config = dict(
    positions='rope',
    rope_fraction=1.0,
    qk_norm=False,
    tie_embeddings=True,
    init_std_o=0.0,
    init_std_down=0.0,
    lr=0.00127,
    beta1=0.9,
    schedule='wsd',
    batch_tokens=65536,
    seq_len=512,
)
Each number is 500 + 25 x the weight over its row's rms, rounded and kept within 0 to 999. Layers, rows and columns count from 0. Numbers have three digits each. The size before them is the row's rms in percent of the matrix's.

# o: layer 3 attention output (transposed), 256x256, rms 0.0335, rows 46-80,173-207, columns 128-255
# v: layer 3 attention value, 128x256, rms 0.0364, rows 46-80, columns 128-255
o173 096:498512513490500459509545503501538492482481550499504520483516515469498479469497481463521525520551499476500526500477479507519515532511486484566514502492484495487486495655473524529513547488505476510471500507511493465557523490509510485516477498492486560487520474496494516487527472469468529468551479493484521452496457495496491496496521455461514500495511499510495460504495511539468518506476
v46 097:522491495434536495480555517486507479461503475485487512462431524462523502526510484492510480530505495459507519472520525487515446495506464467491461541441455510524537529488507477503506528498485492507493532456470528516482524517504471514512488477528541475507491531515504554519512451483504480477526512542504470508530466494514487502516535506505505508515511498446507479533504496516543493524546
o46 101:490478505517497486510518524522489446547519541529452466512506470521489571472481529509508469480485494524534511505539415547501524505495470461493476510478527525498502493445501526492486485490479536494502493495499486508509512455471484481478536470538519493484488495501502507490527538516495499504511515477483532481514596516498516542481493507512490520499467494481472475499495490517485523502491
o174 095:500460491520498491498469511474523523572510505490495505505508501522487502513524533532481497454495509531505465529507499512518510500511515522540502506541490437470521484387522503532501484469516521494508500510539489504493508499476461507496478514467513502492510460469538451482481484496628465500487520513505532496495553510515519503494526532520490518472528522473529536457473469454498501493509
v47 093:506489483506475479521457483521500508473505525478490534527501539503515473521469520495449520498486483470513464521492493503497495502521488487500504556489454544477477535488527531509507497492513494565481456546491512537554491528493545473496507522459495521467497484497510522523520497480518465445470473524494478502496467489421519520501473523507502497532522516526507487499500541495500529536470
o47 089:510505502477488458480507469508522522520489579531477489479477504512474483490513465498537579477515487503456515542471500486477506468490477529520513455490471434483531509483503492478520497440517473487496529486532467488506460523482524490512472499502529488568516515502526486527447471509476465522526484457474537493525517526515537487492476559482508544452526513503531525504449469515481471506503
o175 091:505508514497543537464517515507541474521511517518524490478499439519493484504460446499448472528496506490480494496511510520481535472503570510477521454480494533498506478445491476475520484460466450471492541483484515501473488485570501528464477482540480533502475523492481467500498513440521507500524535479520522491464529525524518472496451463523493515488464518523474503488515527485530529473519
v48 105:530474497517506507508503502437500507457504546498510497462523491503533499484513450504511513505473499484482459478584483484477526476491522505498506512526540432499484457493474512527463495512497504511475495496481510496558501459506498501464513465482557506521507483513537539530479486499523551526506550510470511521516501488524518505516499468538474460507461503505524492485538455529520491467496
o48 101:477542523444502517532516482446459475516498498518510498507506484485526474484484487485474504474530495476493467482531546506478458520482502488496497539517479506481489480645506508525491513509478505485523493513517532466507503531540476520534516500494471508521482468480460482486488457485477512493518515468511459491502426511553481481490508524524494479519543475502500497484475496485496517529508
o176 109:469486526482493480480508500467471500514474525491467554507479473489500467484514502489488490488515500513518473479493448517500523488507425475490476514476510503554497488455523518515500498470464535496545507556484480503439527529485510499517515506531496469463466494504536498462509499539593462521473471537512500502527525522498504536493527515515469505506535509503528515474434535463513541513501
v49 103:536493462459494522516481515474505475488532527501516528448493525491467506432441480529496490552502511472533491503513477519470475550524495476524487508529495458496485504475512490501539514489475541513530523500480490435526525525502503458515508497478527517467525517485486494472484519486528509509483510463514510512552468461465533507473514536492506488558450511467495457485514515530495502468479
o49 092:492518527502484468528541527487510463516461533522508484513508496559545506477531528449523503496502508482511504500523516480488495546532474498529518529497483498489521490496489464521518520460531529487453519476548526509550516499486466520525484492501531481557505459482499521486530494461516554471499488472516490499494475492521499474516522492502514523416538484516485530497496492478506441526534
o177 112:453465514509520484488467538497523472500493519466492472498500484544524507527502502517480479515521507503501499504481446476525530508498458512522492519486514507532552514394514521476509494477478573463525477504494544514456499476500502493512512479510491473491484492498519534490521553509598519541485504506468544511476548502492495518473522507483502506507487527504486493470468539456535513482513
v50 099:481456519481468503521507462502524524470497500521482461462530484516494517480499480465510543513546529484498561504480473522553488487515512477471500502539462520552523502495509507510489535476484531516520487470506511485535482508489469526472496454510537477537517531536548499470476512511517511498546502513491492483542488574488463487491500502510482489572476501529523509503515505489459496507511
o50 107:466539505508537484470504507500488498505511486487505463528536458505467531497490503519506498477465531491517523458535507512476515528497538442471481507495532513457458491519452500508426450526518498510481488495467525498464542459488477515543477482511531445500505493520448487488518545478478538547512510518488496489492515497504500466547488499518512483556456506503491486533482528500536523542494
o178 110:481514528495515483476486528524537491531500494464484544519477534535511522473568490516483524482483462484472533532511533535494484486518480508536493546479532509504482529520501510501506519477534501516536496518524495534518508517494490507466498566493535491465503471569524470519469519531571467500535513532482505484523482488575497544514554501523498490491507500463540499505499490514473509505474
v51 101:508496488487518492503466500492503443571476500505515420491492493535519499503531486489510511498532494456520528522491528492533480503529493500505527532493481494524540447485541494507517488527500504536490480467550468481505506503508473495507492489486482510540473486532488486472499476506488511457511561482508475482531479530509487456498502499493513507514511519502580499484501516483522534490506
o51 100:505465502484508484478527506505487522502500519503474542556479500480515512509493534517499485525533475537485508534522463503502519511507471490482515500435530480516535553403488527489513486482499504486461483478469473542457478506489531520495523534491527479489463500514497475531527499545508465466498489527462471522506547501492481528505523499497521507515484504503513528493473514518446504505496
o179 103:519457483448515532505479490511523521515537463460505527530460505504462487506479552510501497463492488508529483486508497475496517531448526492486502517512505479468541529388531474484501488497503504473522512498490508525481521473444475503497501481475535472504501474485501439505531480518544459498472506508501509503479478458473482478516488504521477475494487516489549510491526478490449491503528
v52 099:515492520468540490462528475452461543499530493502480522515498462515556483487466489509512491484522507496503464493546498485514465506497476495522484443547524521483511563529461502475524564473526476508490475493498505480491511559534530500542505465502495494516512512469505487548507499508469476524494481517512481502494513505491489495490487477476463484457526450447524469472491508492468507491533
o52 102:491504531561518540481481537488496472510492470497475471491493494461470463505446505483536524491529498524472524521464498508473528487482534487465519509492513484510530521417501488504441505522496493461516462509483532469480486496441502481495476530521521474486516528502514538470526537544579486520512484521500540529480540464477494510468463512495559519516496515504502518515492508503525487500484
o180 097:483522512555475516495499493504473516538487461533484481503497539503488502514510532518494532492484491531516450519494529479494469496512538502474533472510533471497510505477502494492448508565534493501504509511494497520538493489458502456519445500500523512515521542510487522518465493561502480486494514467542473519496486469518554515464502520535474499486501517489487509482501464499505492529493
v53 105:475537488497519465494480499478501492496544563512505531481548496496544485488529490498486479487492522453527574531527490474473483501500456496522486535502493492504538473495479480489503484466517503479502530511555495527514534496516509511484494546450500513521522530485515469504499504547497514495489459480505516472524477531474494505558485487518516501456533536498535511471479519556491530540501
o53 103:472490502481506504479518469489512463471512451468467476498482502495508522491511508492503533538507504514457479530525444524519501536439450471531488522492500491465484518542525516516494487476475490511496502509480527513479493457475480474496444507504525493464481492492506534487510548491393477462494491499480496539493477479512490561520523479523524514504480491504532489533457496485477484447501
o181 108:508483528508469491508526497475397525495456470522534498499491515463529542515521541475472508505485491495506475447523464527502509515480509503512450535483483473481477507597466515500542525509513521525476483526443493526447477478479500499535529512506527510499497464458473512495484484513420501523484516506505447524485494492501517511516510495535527504497497486444530468480461489474487509463500
v54 097:476514527522508533518549488529546481513537494468539466499504505496565471485434488524499482475488482503523510511528483464472558496468521534436488490509501510508432541491484495504473522508487493519500517498497521510518475500521507460533506449507526464507545490512548553484500495509501475486496462508481470488500530508515481469492528498562442518512505524473524432513521508481499521538547
o54 107:482505503513470488461446467517477500513491477532487469496506516496453468514463486488551505513528486502494521437498537496479507505497526513493497476525506444469518499492483487503467507500506516490495498465509510449470507480483504539518454490477509478508447490514491490500514530475570501552492490534493506498512522499490527465507475485478524484529515498519511568525489509487554518507477
o182 097:512565511541475503471502493510513471511499467499449540522486502514442486529543499520471490543501488536466489516516535549459474526550534467492508484510506504548467532530505528510477524529469497476522492521508491485524529527528514524468461482529502516480522515495450456489496481488458458483507489524456497498539480499527476514501530480523490495493487469476485516460539498475492493469472
v55 099:490478501497552474501487545502488459528524530557503495494459468523512500526469537495508495537511515548522488482520450549483504526508487535533493499465509482489496488469490536508484497511475452484495508487494463545513504538474460544511521527529500499541469510483518472508509517498474500482549459472497500464507525503544524460518531538496472484541526546478513484526534530519508530528469
o55 106:513508453528537494493480516490493473523525481470497451512523482468505512513512473518464541520523497512522533498532479495509532496469503496478490491505494538506514497437486527484506497512508492506507449506494553501451504459483460489494501550502513512463520511543487479490511523511473480540481525551479456500480499536485497541486534492523487522538513476512495473534509513493511535488500
o183 106:564541506479523491473513486484512520523492449470491524522511513508472508517530485536479526495513506546477490497482544527499477477534500522526508511508498492487503500484510520530501561498536473515498518493527528521567530500517477504506464519496514531480501472534503465521485477479475476493531507536555485457475466505499520530506523478534490536499537464509526523499507468522455480518501
v56 096:499452531464521497478521545538492508484530514492469484490487521510459488511516519513471470490492511512444477478538505521497484489488544528516495494503510504507546479505518457510532509477497480471511457480462473510508478495456486428498470519514518503526501495461523521517501492469475469505521495508506470534534491483468503491468488516524515481542505501515481503480494522531528437521509
o56 094:506498504521521502518501520504539482506533497477509464487532496496515503454532479516457499558508449498551503504501509447491480517473463494498513517484514519536484500429553511519499507494498488521486517481485534520518554471525455511489517522510490515486457507492492445456505535515483525491471515518493523528441467473494498530489478479511482538540504473499498508546516505462523514492512
o184 092:528526462506470515513492503504479453508474457528505468505476497506536501540472458519501507517515511494495449490470525461458497451492443533514501469494492492508513478462507520499509480484467518522499506508465500489463529525514525516466511481508501496529473491486483506484530498501464493524503499506463529527492493544502554510533457494510488528487524528498512490541474531486530480492493
v57 090:491447475509486519504493563522495492509524484507532513525491517522505482543514515517496474508494483555538509539508449468526488458457527480548513463463460511506524483522516487415526472520466519512491514523502459507524504507503552479464482509502527508515541507509483470468460507520483526496507485546498510482518474535483497561539498468513480533509499546515506483520462477513531516490521
o57 105:515489523509468497518479483507522501487513482466513486480452505527494502487504518502488466531512506496487492547479513487519469492509469495466493486489526503510493513404486511495500435489502503464513500495474462517448514497564486517518473514490513509495421555538548495523508515488539494498509455481473462525454505473517516490492507507454480499501531507491507547512499483489506501510504
o185 086:547524522507480473505516464496494486483498460532513499506554476481495540478488489468491471484463483518490501515498511525477476511465501472491496530507473548473481534530498508524544497531531483514484498517483488508503465487486512531490553486488511509518528529443460497518498481482379485508520488445485432519500468482479493441497482496477537538479492461504484495505518472519503503495485
v58 105:529458489485499517532464477451471465543531449510521511473532499462469496484484503494469531524519478470507514476479506492485550533473538535514476496517491492449461479493513528480544479499491551508469463499539526486498516455548514502498481491509503521492524487502529496462501510493510514534503506487504489484515505511510507482509505520477514508499468520543547514529490447496519514528512
o58 109:476490513467440518482489488495514498474489509525513536492472519522526488522532533466542522497447500488475482494499525489552423496526470531508539503489512475483505507609484496528506529491511499494508521516517461533502506542491533517511534512452479509494477504499513497505473440511487481442506514483499471514484442517509489525520514483488519479480537530527504546481496496512485475495495
o186 110:452464486484483533504476495507506520439512495493506475494487474508497502491509535475536470480443526482493508478509428462539458497480487457452510510495519536512504497509496483485472453519465532481500478511469491521454518496475513505503529467473487438498494474494483509468512500500475505496471502477468501520536455491470461520493490525477502495504494540511478494530500521471523489485505
v59 096:505494533463471508531451475496486477482462472500532495519506439523518486502536486503538515495497448483508515517493488513510545524509510516482473527529478555488478519488495525478452555479450523517475503519505535500543525459519490519573498524507504495507483509504506498538490538528502491573501567502494491466482507483529498472548482509488486501479465493514495494486532509491523526492533
o59 095:521484448505485512507510461509522542468452529490532497534457492476486561507482525514472514491462514488501476486507530491500494499518510482492502451479475484502530540520522494473533476493533488523503512482507485500497438515460508506444519533467492488486497483489482499544466474503473510467478512522472488482543454493505525476519545499528502500476495505510480514481491517535454517499494
o187 088:481466590488518514495499514519523535498526573493514504514500522494478520498489501517522495519502496474508499480491482483507527522509490501484517535518519448530519524461520525472511504522514505488529541459525529526514511459420490478531493512481516487491468495491514512477514511512553491485494516509504522522494527506475517494469486520491520491511509507478489545484479489528497535538499
v60 106:483528538471528509524553508481493526507511499538511504491456505527530485508497524540520522481545475481492542551470484522511521504485520505512493511503479554501509511505470486505532474479472540497507527526472448464495546497512558458511491490480487527517470525508496516526503529497509523527479437522507477486495506482483485478503505515489498485501467508540497530522483503451451529513487
o60 114:498485552548496511442473484513478502492504458535525481513511488526518483514483527489516518532489533517462506494508544466523504468529495505472510461478498454499474488506441511508491496550530485450527505508519458505497478495496521468525482517517491497498482493503552506517486480524593466493530494525524531504450546509492536496521484464476541468517497549461510540472484491523494470506496
o188 101:485494507552522466475495475502489550462499438478507457491487478483486522478505523483485521485446487527500493496504513508456462497499506468465499482489481502512493447612489526480446505545500494537487510493504494507522473507482454505482486501482522508469553517509493493511495499505411495521513497454510500478514471497504527477501544472522499473534521490482526513495536469511467447476539
v61 103:501493477533524514444485496539479476448522514492511459507561455429495532515465500527486503494493445562495495529527523514488458504510465492509507557489456520461522510474488498495461499508512478500491532476461506510497500484506465482540509492522538484488501476506522483513507507505489450503489517475501480531481523497414548491509478505515502459487450507473517531492500514512491469505516
o61 101:491504470537475501522523528458480468534517480509465491495495516541527531522470509482523532492550537468511524533571469466513514490479483463480466481508519494515512472507493498492474507536508518498529445504488530493472507482487472494451508530500515465494551537508521526501518560472478515506495502562505460460514541503493491523533528485554504508515482513506482447522510514477494514482506
o189 100:535517479484485499506519489500488475558483536506462499492472551517533529540515467498538540492548552474503422525501536470548488476516527560499508491499536485493515529510556498484518519495501516465516494494535546455544492520506508500505518517455469487501498488479495516528484507472529544500524467534502531513475502488511506557474500514533509486474512521511456485509493519500530463493490
v62 099:528499524465553487511482553496480480471505519498433541476483505494519486473489502506492494496495514484473527548554491509522521478520482536500500457524494484497502509522526482494494510469485515520503520513495548477470511492494469512469502465510532513519549491494564535524527491506521524480527524478517520545504490491502550499533523488526497463435460475519493509497486478526456445540517
o62 093:492493528515483500500503481485464477539494493539532469491515497469485505493473455449518492521477576487494469480500485538502515500474485463526460528527515476491507457564512490540502473486506500475509506522540474498508555529462463489576471496486511487495512479454465524487490532467506505479512500524518493518495492505505492516512460482487525500496499491497503469497465549471517505499476
o190 101:438483538552470490487470532504471486524491501498495457495467494500559522506510504471503490514482517483512496523497460487506494444510462525494465505512514460510517481586521513513512513522508524510508486506455491467478483528492518472521528523483504477498485536492536568469462535580503486533455467495496458525520512514516495544517523515520479453501524495447502457491477509518532467470502
v63 094:514533516521452468519499482505482466501524487508494486501480482492479502535477519535539490487493523415503495516486506511527497512518523500515483530537464501531500482505542474502539453495524508534502487497482478525525531482490479491510518457515510556435518492453512485481506496480517544480497524467486520451519469513497535512534518494499515465499518539481514458554474480463429468556538
o63 098:510499495501487488496502525503506478510507507514517543496487520537500516492502511451529554509522525505530495521470481542493488492501456485553528496465538466466530504575496505531492536463521527481502509538513502527489531525512548514517452535444490488505526505515536519496458534476480494461510477512502498509538468489493479520504505512502501480495512529527513493516497544513492466486485
o191 095:488521481525507507482478536510518518485491464498518484480504504491500573524523495505452519494460501522500503487460518491529485471465516482482488503508539525475538529437493506527491479517495518448480481501482507533487509532518515520481479505473513487538506474503461474493478529484550514501491477459457493525514481503480470547509513512508509480478480520526504507504506520478572469461519
v64 096:523452451485510508487492481492497460444487503479459437499532535484516519451532535521501542486487528503538521494479489523531515485499539554538502474463490504428508455488499528478519470490476528493489495480449492487528495497513442505509492467528498494480498463515487493511498504481491529526507541498479519474517511482472512518470522521499522449521491535565521510481530496509549473509517
o64 098:503553512499443476517495498487480549486473503520564509484499493508480522519521499498464500487457494498499516510527528444498480544548485504485514475518486550527504494584491497519533493469498500541457503499510483527511478530485500522497544549469474516519520494510512510502432447503415498483451500510502447487472462528508486499534484505518490518525513455514476498534517497547526529533488
o192 096:476475504447505539491484502503525457525522524480485529501498479512444501499476486477503521493513520517499493490496485460505496534501419499465517477532496530524529508434509482490505449453451542499538492516492504501485523501480500486514497500492529459472482489516532528483528499531521493504475489500491520513494501522521488539511486495498499527528497535536493472560509547522489522521478
v65 096:561538487481538479473490441512494512504520519495476467525513508470498513465484463486530486486494515528527502487483507451500490503505481469511510519511458455506473492502574504492534491464509473478530485485560486482471513507481492495488532535460518509493493495507477446487474523499518510469516533463530486491476488501487527505505505540505507510500505515505525494512471519490499479505491
o65 100:496475501492520507506549521483539488500470487459504537493527531493530534497530524515480483504476483495478509540506501536502515512505455528563511540488523490500472503537491489505546536490478515527481503512503519493554518489499495462480494511520480530456536520485511548443553473484419502476505476505505497519541457482532452563467545530506548531471447523489501456502508470535480507493460
o193 094:467498470492494501550537539515495475471477506506504468445494479469524560522462526491517481543487513493534492485514496471562517494475468526520490532513551503494498513404449500466497479503490524476478479475472517477462496465527478502519508501536472527512476525497504524514531506512527513498500499507489484530475531494507469539500499496455530474533478583487458505521483512519552528539506
v66 096:513481452491520513509510491451477466488518507520510489503492466542488506471541430492482515468534532522552471530495474490466467484512499454506527499523526502490522521500510514485503490492445512549507485477493492520520499495504474496458477559511539453484496494534530510406495543486484500507495538480533544495502502491504526499460497458488514507483508520478465487547485423470498491533517
o66 094:507483519486508476502496501592537476483480499453525569484499503451490459512544473501475530517504483468498481489506536537509507540479521528508513546530486474516540507491507470531483501500516474455523508504494547508489535501512469538542487470526466530518500500482473473505523498487494522478465526534483457510578466523536502518504489501479489537471496487505533550473528537505541530441498
o194 084:465492491482474494486506528517469494522494519492506472486510512530524548556479481529523510502443510493469491486549530481515506521486449550489513501545483529474482510464474541498512494498465500484502493454476540488486476486498494488522531496490483446533507503503461490515504528517432503501477523462462481480530472474486475468503489501514499487502455518452436487500504496499515482456482
v67 105:493512481496478511500471500523504483508472490462492486486502499543515501543508508471505442514522502484574508497484486505496452478489508510467486452494483516537510452500503509489491485486485476488495514492466516511524485485483563483496527493498524543498488474485516511503517529496513507503522539512514515497512519499510514470521501444543510512526521524507489500514476512498484540487534
o67 108:507492458469455456504497477529463502511492507544513527516490498506506574485504512485507503487445527527485499477516483517522513456548439474554479490484528476518488469518527489495524441465522500543475519484528440543499535539528504511515487459485515502499510483519506501501480499486479500469511504495512502496535509483473548510512496494493479462456492541491499497509509517503496500535512
o195 102:501527564505517514502477495504482511490493524495542494500503458487546500497507506496519484492518492484422543503495451499533532449469517479520489530469526465521505470552484520498529508478527485505529500484513516485515498550563488516483514511497454528516508504488557507494482441480494498474512508527464489508474526493508489501481503492466528508474502466452535488455501490483510490504491
v68 096:501480425534535490507463552534476497515490517498496556513509481509511528515480498500453525472504480474505519483439534497469521510502489493504502489515539503466511516517485458486499459515483473476517526516548432543499480475498493459471482490548516490489516493502507485478467516541460487454472501455518523564487523475495496499509456489475532491482497482494506499494482501487487463469471
o68 097:523528504506483497514468494492477448504499481475499524489469512483528445480503490467511454515513480508477480533485467533494459453478457536507477562510502473521533506533523521519520529514512533502503510517505558481519522527549477532491509497473496537518495511482528516521568458510512487505504480541526508517496466495480482508497534526481498519462510488530517512497521489509481495470540
o196 105:505486465509448494508491528501445517501473505493515487484503509465499477495499493472501484496492514468533489500500496484537470523486503537513487478495482502471491536581498511514524511517497513529476468515467545445484456483488518509508535483445440524544548509462483527469525493525430538501484481488499469508500446513450474475486522496493499494501476509512452468485513520511506506465506
v69 088:478494527507513498520491512486493510483464498488506483494507517479551482528517496487533483529471500515434492487530521482476476517516506498495536479494516486481502491469505513523497495503521503527517490532516469509476529506480494538493495508490523560487489532511437480534535479516463483459514463532507512469455509506519437500498526534505489471503504439513486520498491448492518507541518
o69 095:495504507488538515480558493523499501495488535489454541501506497506495520452524526514495495471546469495513511548492451509466519484484485478491507530498488534525497500403487500544511491503482513492535540498511488485529505478466489473445519473517533477508502529515507520490532526523542519515477516472514543483523497509526519505510490537517492510504475503457471482537521516489483459480490
o197 097:494496490496515484484525506491458500532521522481500530466490540528492530471499536500454536486536497479558483536516506517476518528507519516498505513516479507494501511416488468535524497516518507494536524505545470512476484502463489509486516546489552499509491527519523473501501546526605506532463544488524493512447535527552539467508507537510461503497522512493472529489523514459486483500484
v70 099:504553506489516521514464510501522463490485530471490517458515468495491537491480483488490509505517532501501484484464507548517422490539517482556510477498487518487509497494530486547504445526500502516507518525518481480489511503452499515511499504515490502502464473476464480510486492506468545437512490503451471470564516478540482497473526525505572487480494456502491469492494522515470502540485
o70 096:543504467477495505520513528477462489516494471516495520583481510485543433481501524523454489469495515499489517573520458491467514497479448495503468546506498486520515492477475511506483506529488475441514496523445509549522496535548540511482482449477486484499518486505502510501532480488471486472484522473511527511495478501464497515514506497496490503464470474500510469514486449504459488465543
o198 096:504465488453539478466488569506514489500506513475556539502482515484479439483486531495508466481497495493517516532495505502525539546456543538501483506481496526494487524459476511536534475478473481491518521502518500479532477473535551493483486506497537530494504512513474508477522540508540500512498536473520552537420496494485502485516525440463470511499483500510527507485512480479479499495490
v71 107:528536556471448509458539467512462493503465538533519481512497481555450510506521524510522433491527473529495454496504486527490504538482507506501503497499529488511506510496525521510485493477537465541549460516505527541515517498508513486512535549498485527499503492495506499516518499492489477531437496501497461512497492474524490514507477515449508481518490506435530492550479527474542485490475
o71 104:491491496511527535519507518528550490500502476472503551479499505458514489489556522499533490493549466477492520542484502500479472483499489480521516504474475518522508552445480493492548521523469482491509507527460501493542513475542523488463492511500514526503500483502503524498531467511534503484518521505483502515546461493507489535494501514494521539463521544487469495444512450556454503474520
o199 108:513492476513521499519513496502551506519496494492504472474536510497481498526453467526528513506514515516517475486512493503482541548502483501527514475520534487477511502415460516502473501495497473503459521466500506502473516465489515516522438491466487533481483521493482481538507539470528507496494509492530506510470562476462525495486471491526523516544507545499445535482486509472500535511547
v72 098:473547481524496455519479535467547480523479522477485521510502488463542488519487522503487457506507505468471535485527521497520516508516503480502488478528525504497497529499483498547467484502518494476456519529462519482516492480467514505513500456467508511593538506475502531516534456510494473500523494477488471484481485497517490493538476518525502514492518497480507457511511510463510484471493
o72 102:538487490465459500530489495545477492515516485516476497517464502478477507481465504484500462458487528504508483539483497521509504507487465533527496538536490496486507472483517486485492490481488526501542523507538515503496515569498521533513424504492495502447473489487464487511462517462521471489505515460500520512512472492468474556476540482484467439446537523502515522470442506503464517485517
o200 087:486480534556549514507488482500463520485511521527543496525514486512506442512485526470518476489532507509519539526466471518530532458506496514479542502462486463492480469517453491506550525523505482484518553498504461540523512530498549485509484524508480525485447506456533508476487462507515483505460503508476455510501518485454500499552467516481484484484518494468519484423457478508490493492534
v73 103:506492518477522528478481480526503472506493489470434537509467489499489504499478522523487533532467531464557486473512508520499510530501499530493520476465458536485485516501515505489523475494512523476488490526462495473473511488440490492506479513499518494472474486456522470512523495501494505536508456496502512514477540452490504513513518495564513521482532493505482484504497529526466547531461
o73 099:498516512497475482478502488500513537511519479525550470509517528515496461503514542492571491446471497531517521511488515492506485516500470508489488514517505488492517514578506500496492566473513511530456500475474524540530487524476544504474518467471484501503548481505512484500455517501423476490508511527493476503524483484465486510509470464480510488472457470490510493507505472509501465479486
o201 092:524542471532478517514489542506510459469497477505518480525514494506476488501520472507511453491500547485477517491494488497498467485496514492450493475539494525509499506463490505532465464481453513477480486503475534525479518514526523468492480447530471515509489522508485515461487515456465502513508479469473505527493471521467463542527470471465506482514479491512471486511531488495529506500515
v74 094:537515481488510501492526449543493501474466500500489474493545490471504541523509535530505535556501476477496530521491473520554489478508495486512462549513478531511435507537508487483522489499537493516504511544495480491535551498491509479473503494482485541474538485451485504498503495523511462492506489459471561494490481508447544493522491483494521480505486532494536466501498467508525518484464
o74 097:500490557509492514486494512529529537510541486510514536526478510531493489483475549492537464474512490474477508534531547533466498510507473437503512504460509470484518517500480525509504504475519532497471505509503460512503518507501532503482452468479517443480509502500514537508486534477547488451533528517549509483548493503481506481521481462489502467490466542475534509499509527523461472499514
o202 094:512519496526514504542474560529518489504479551471502448505485527509519518502489427493492497499506498476513486514488527509483530527503501521469549481496535480489549516435505498480493467509508507476473495455511532491478471534468513495508511512495466488504494558508480532507491554507587516529484487492468469557495535520476481463492506496505495490490491506482471544491524519469515476475551
v75 107:495506474498515479501563524498511514461528498523506477498482486449519507514478510460514516485441449522528462504489473494511481526493499463528461475535523438482516471492518514518498492530486511536471492506413464512529496517505491520535491463498468539516460512550509465499517492478497512470485484475509505449489479483521537524478498478527522521496479539480505476512498521465506491493496
o75 103:496483519482463516543471513486490467518515480510443513461495508527511487466495472514473468485528506493523476563522517473506455477447521521476524513542496539483510457515448475541461510504482493470550501534500530482446462510506490510492496527498492517484506534473528501521477498491558499525502503482496466509463461521510498467475531512492441439499548485502528482507526488480517480492523
o203 103:503478500477478457507491453482482530502483498522483573494500511504465533485567495499487535492521534551497492482479502534482447474502468482485506520466499492512498477467481495534488512491492524493522501500532445530455504505458464516514527501535499455470525512479517462507498475540554504532485504530519488476529528530473523470528509557502500514496518462524541515491466506506535494491506
v76 110:482485518533454510521475503507468465534542492482537508508529512519520529484512507498497467483476494456481476540481483473508485514511505498486521523541496475492481557520485469486485497516518498508518472502537488488479498498525535523466536504531527527541485519466518510502479528500490537530458513460484459570483534455536481518513509528488460536432468455506479513459472525485482482512471
o76 111:530514493505455532508514493456420532475503466528533488492465537533512460515489496492480532530491544522487500462499500513510525486494517519503495506520477493482517457595482493485540510569528467484488485510509503504545486525533492515529512503463459498508511443477475495512486460494446523513499506531502477484477521542477483488478504509519506472476496512503494489511487460492473482498527
o204 108:487496520507484521494530483472480558463501496521523499494512507494501432508501519459522522520509487503502525474503512500519517520474494488510510479502479515482490473679472475505521519533500465488468501513488517486547514499504493506497515478469455506504533439483486529488500483495399526485518480497491490470525457516488490514478488480491543486495482508471508461526491490508449479471501
v77 098:490467482510459498477481507518492488445546497445553469513481506527481503481509472485464517502481490533562540499490482507484502517489527460460469550511454538471543489521496515498453501544453527540514522509501480510481538469513522491504512510498537507482486479559490520479479507488522479503508544494493468486487492493484497526514495534501508508528497466488490506524492503538516530468557
o77 102:488458493460459473496492483526491514504497503512514538470500534522487526504544538486506483521494487478476442490520534518550467478526481529542504477508525491490497512514537468515527472458540501545484526492504443509507477526493510498518501501479500513466469509483527487502494513531515526489509498484505503518527503506519530489497528481493500468461505524529485500515496507464497498490493
o205 096:483516503447491478538530501507538495483476524491509492505520479487524536462510511469505510491509510470464488457526484475483482517488488509482492499519485535533492495553499488498489488483476472507507483481487523524515516482483502509485513469504481513498500530470451478472520492497439551494518494463437490507557469539496456468512482505460559494500448491474487486530510489478501443492518
v78 096:520505504480500479505507495444470538525466487513499505498506530460502532497507483468488468547465526460435488502542530483512503522535502495470494479504509499506487456497541481494528519521490488522494492515487496554485513502513463523527523470517472512508483501547500514487479528526493515457514526502509511493540490513519526494483502480514557468454533497525552506487487498477514512494498
o78 089:515507453458516510519549511508567469480481546523484530532489479503531519477550529502529497515499496520546526530541467515494450474493465496558515512450522535509516507497476505511487503486465489486491521510470484493490508490474529485481506483489522505494493489497485474487495474521458474441507530452519495499499491498477464527490510484511495502510467490506464506531471487531442489511506
o206 096:484508498466473505520482512523450511505492503500499512487456460479509502505507526503509499465523465490575491496478459488484527474460514511513473523507513469515559494423510502501513480498501546488543488521480481473420517505442490519506534507498529460499512487478542474495534519547623486539446491512538501516484537522491509487509511530522463521480520518509540491507454527466480492506513
v79 104:502446513477528508474519494524488456500547492479512452503512495482514512442435486463454489460499500508472502532483506495510497475456536547518508494441472507514465525486526545464538498486472476486507451530520498474518497525444528455487510484528508467563517480504510477497456493494490543455486476500495511470522525509465540500517501516457508544499442511479521518477481485541511525452529
o79 110:464520492537476509497486503438481516520492482539491470501501487500493490497499490515493549523534522505452553471541511467496462472477463485481493485515518494505543470516427494523476494524480460504507471471467510539448496489507499508537521534495524489471448493541517480484541493493493513524490508503467441497454510535503484488512462494526508478532520479511470476510528476525524517561476
o207 087:500485490466507527533485489498558500502516495503484510512545490531449452483522528513555516531488499506501510470495503504520476522501461484529502509537521516469487521580525473499518505516491465523518520469512534500534543468515483469493499487481497509458468458506505511474516519487430460464554510502487521511532432456515482530499476510490513515500508508518494451526498501519478519512468
v80 105:484480436531496533491509503540522479492553483476501495518499434496497547535505487509493534536512504543515470509460465529520466522492519489518486526486478490448511515502506510485476520502473469516504486490502499492472529475511468493543497484523475543521505454501485499508514541430491514482477558515489506489505516508484515475496545545508475500515516517498503498470503475458488525503528
o80 112:513528496544465505519467515493476515506485488473510497490476528528513487501504528491490512500520493510487530531513514518484492482505525516517521470501501489490537506442537487474512481513527522471497475498490497503478461530517487540441535554464498487488517539528529477525492501508581517536470490554520463502476522531476517454521524494536482489478469507527470539519546531480475499488498